config.yaml
n_layer: 8
d_model: 192
n_head: 6
n_kv_head: 3
head_dim: 32
d_mlp: 768
vocab_size: 2048
activation: "relu"
norm: "rmsnorm"
norm_place: "pre"
norm_eps: 1e-05
positions: "rope"
rope_base: 10000.0
rope_fraction: 1.0
qk_norm: false
attn_scale: 0.177
bias: "qkv"
tie_embeddings: true
parallel_block: false
init: "uniform"
init_std_qkv: 0.0361
init_std_o: 0.0
init_std_up: 0.0361
init_std_down: 0.0
optimizer: "soap_variant"
lr: 0.00461
lr_mult_qkv: 0.4
beta1: 0.95
beta2: 0.98
lr_head: 0.0113
grad_clip: 2.0
warmup_steps: 200
schedule: "wsd"
decay_fraction: 0.884
decay_shape: "linear"
final_lr_fraction: 0.1
batch_tokens: [32768, 65536, 98304]
seq_len: 512
doc_mask: true
train_tokens: 265100000
steps: 4422
dataset: "wikipedia_en"
Each number is 128 + 24 x the weight over the matrix's rms, rounded and kept within 0 to 255. Layers, rows and columns count from 0.

# layer 2 attention output (transposed), 192x192, rms 0.197, rows 1-7,33-39, columns 128-191
[[140 126 121 150 112  97 133 111 139 144  91 129 155 164 128 168 171 128 148 137  63 103 134 130 159 126 141 112 157 131 108 107 134  98 119 138 137 161 121 130 137 135 159 145 132 164 119 129 115 155 142 179 122 131 134 129 126 134 154  88  99 178 100 150]
 [121 139 132 123 133 139 124 134 111 152  79  90 185 120 153 139 125 108 104 140 124 124 138 134 139 133 143 150 128 152 121  98 111 148 101 150  89 122  99 146 137 155 162  97 152 118  97 126 142 169 103 147  94 131 131 140 162 135  94 157 164 134  95  98]
 [106 157 149 111  81 131 124  92 130 153 164 123 106 142 128  92 135 152 132 101 106 118 126 122 119 147 148 104 117 114 121 135 116 125  81 126 125 161  97 164 158 108 121 109 141 128 148 130 161 144 171 126 144 122 161 173 162 138  79  83 152 127 135 138]
 [144 155 146 132 172 130 117 104 140 141 116 140 124 109 138 106 158 124 125 144 146 142 100 140 105 123  95 113 134 123 132 108 132 150 119 133 136 140 127 128 141 101 129  97 143 131 110 144 128  97 137 189 131 134 128 128 165 121  92 130 149 118 150 126]
 [123  89 114  85 147 141 163 100 132 130 130 109 142 152 153 134 100 103 128 119 111 146 113 144 117  97 145 122 120 140 128 111 149 157 134  75 104 125 131 117 156 133 148 154 139 150 143 130 144 154 151 159 126 113 136 101 101 156 106 185 127 130 120 101]
 [149 130 134 137 143 154 108 125 168 134 117 142 106 113  90 123 121 127 141 120 163 160 131 122 147 102 132 123 109 126 120 129 147 108 129 123 139 132 148  79 115  99 129  83 165 134 123 112 138 120 153 127 138 169 127  91 142 124 160 177 137 109 147 143]
 [ 85 145 125 103 118 137 124 103 167 144 120 142 149 181 130 108  80 142 100 117 131 118 105 126  87 152 116 121 104 125 123 130 122 143 125 100 143 148  83 138 133 121 114 147  97 100 115 100 158 110 125 178 116 153 144 128 133 101 155 148 127  95 116 120]
 [160 153 154 122 122 115 131 178 134 131 179 133 156 123 118 101 109 125 145 118 180 133  86  99  93 104 108 152 129 154 142 127 113 150 146 118 135 105 123 121 178 125  67  98 118 121 157 121 173 154 125  50 161 114 104 130 123 131 132 135 123  97 204 157]
 [150 120 151  95 139 129 111  99 166 130 140 149 132 109 101  91 155 126 128 114 102 166 130 156 154 174 139 126 120 106 119 173 143 101 115  82 124 164 141  98 109 165 117 112 100 136 147 153 116  98 178 120  71 141 121 136  98 157 149 109 130 151 140 121]
 [125 143 105 142 137 135 107 116 159  93 160 113 148 121 137 161 124 124 133 129 132 162 152 148 113 165 128 100 115 124 134  93 151 130 164  62 137  66 118 188  85 127 129 117 132 142 101 111 132  80  94 120 141 107  73 120 100  89 115 119 113 145 137 139]
 [142 114  96 116  93 100 145 148 159 117 138 125 165 103 106 169  87 137 120 147  74 150 131 174 134 173 144 118 162 177 178 114 140  98 124 137 127 138 125  81 119 129 147 158 111  97 141 109 121 102 104 106 134 144  73 115 158  93 121 172 130 141  67 136]
 [115 134 120 154 111 108 116 152 171 133 149 123 119 162 150 137 135 131 132 176 129  79 121 148 176 131 104 115 122  79 122 129 111 173 145 117 127 139 125 136  83 117 138 102 135 112 142  85 139 123 173 167 105 101 142 104 167 102 145 101 138  72 154 106]
 [158 104 170 165 167  93 100 162 127 156  91 145 138 129 127 102  97  97 134  67 133 111 104 115  91 127 139 107 134 167 148 138 129 143 146 105 118 133 132 137 143 136 114 164 128 142 136 145 135 203  94 122 100 154 118 159  93 133 135 129 176 149  83 184]
 [141 132 116 113 148  70 101 140  90  89 106 122  70 112 105 101 148 144 138 132 106 166 170 154 105 112 151 113 104 137  99 153 115 138  95  87 107 131 157 150 151 119 157  81 177 158 124 156 179 107 150 127 149  92  86  66 124 127 148 173 172 159 127 129]]
# layer 2 attention value, 96x192, rms 0.0814, rows 2-8, columns 128-191
[[146 188 150 177 158 121 151 148 117 171 148 147  96 120  89  96 133 130 139 135 149 146 143  91  72 138 151 165 144 157 131 143 114 101 164 119 124 115 116 107  76 139 132 136 136  68 139 181 123 108 117 106 124 110 127 176 143 128 159 135 137 101 167 100]
 [145 103 124 136 104 171 109 124  77 115 166 156  71 157 111 114  94 118 123 132 136 125 110 134 148 137 134 142 146 138 126 160 136 109 138 120 121 163 122 167 121 156 157  99 153 113 108 136 157 139 134 102 128 134 109 124  79 112 141 135 142 115  98 152]
 [107 128 108  92 108 149 119 157 131  84 150 125 162 142 115 125 101 176 122 156 108 107 126 106 102 140 149 130 103 147  92  71  86 125 109 138 104 146 130 153 132  85 117 122 126 103 167 107 105 115  69 143  87 136 108 106 161 138 141 129 127 160 148 104]
 [111 107 110 147 145 153 139 142 118 145 142 143 111 153 117 134 148 142 147 107  96 102 126 178 116 141 136  88 124 125 132 160 117 105 138 115 167 100 187 147 134 139 127 113 138 127 152 168  93 128 156 129 117 132 125 187 153 134 109  83 137 118 125 107]
 [149 118 123 127 145 115 134 109 136  68 137 163 139 138 108 144 144 117 129 124 168 121 143 165 110 136 111  96 160 118 122 100 121 131 151 113 153  79 137 117 184 114 122 118 108 201 110 149 127 128  87 104  66 134 108 139 153 178 104 147 149  92 122 116]
 [143  75 131 148 119 135 132 153 113 140 121 120 128 111 127 147 127 104 149 135 121 155 133 154 122 132 157 120 117 143 117 156 113 142 153 134 125  98 100 116 111 160 149  61 130  97 170 184  87 113 124  86 119  68  57  97 152 149  69 172 168 118 147 147]
 [136  80 138 140 134 113 137  85 147 149 101 108 127 118 111 160  74 136 111 115  92 118 188 111 138 124  98 152 126 134 115 104 130 142 145 112 138 129 153 118  98 151  69 165 119  95 123  90 124 114 126 123 110 149 139  97 130 179 145 112 149 114 132 147]]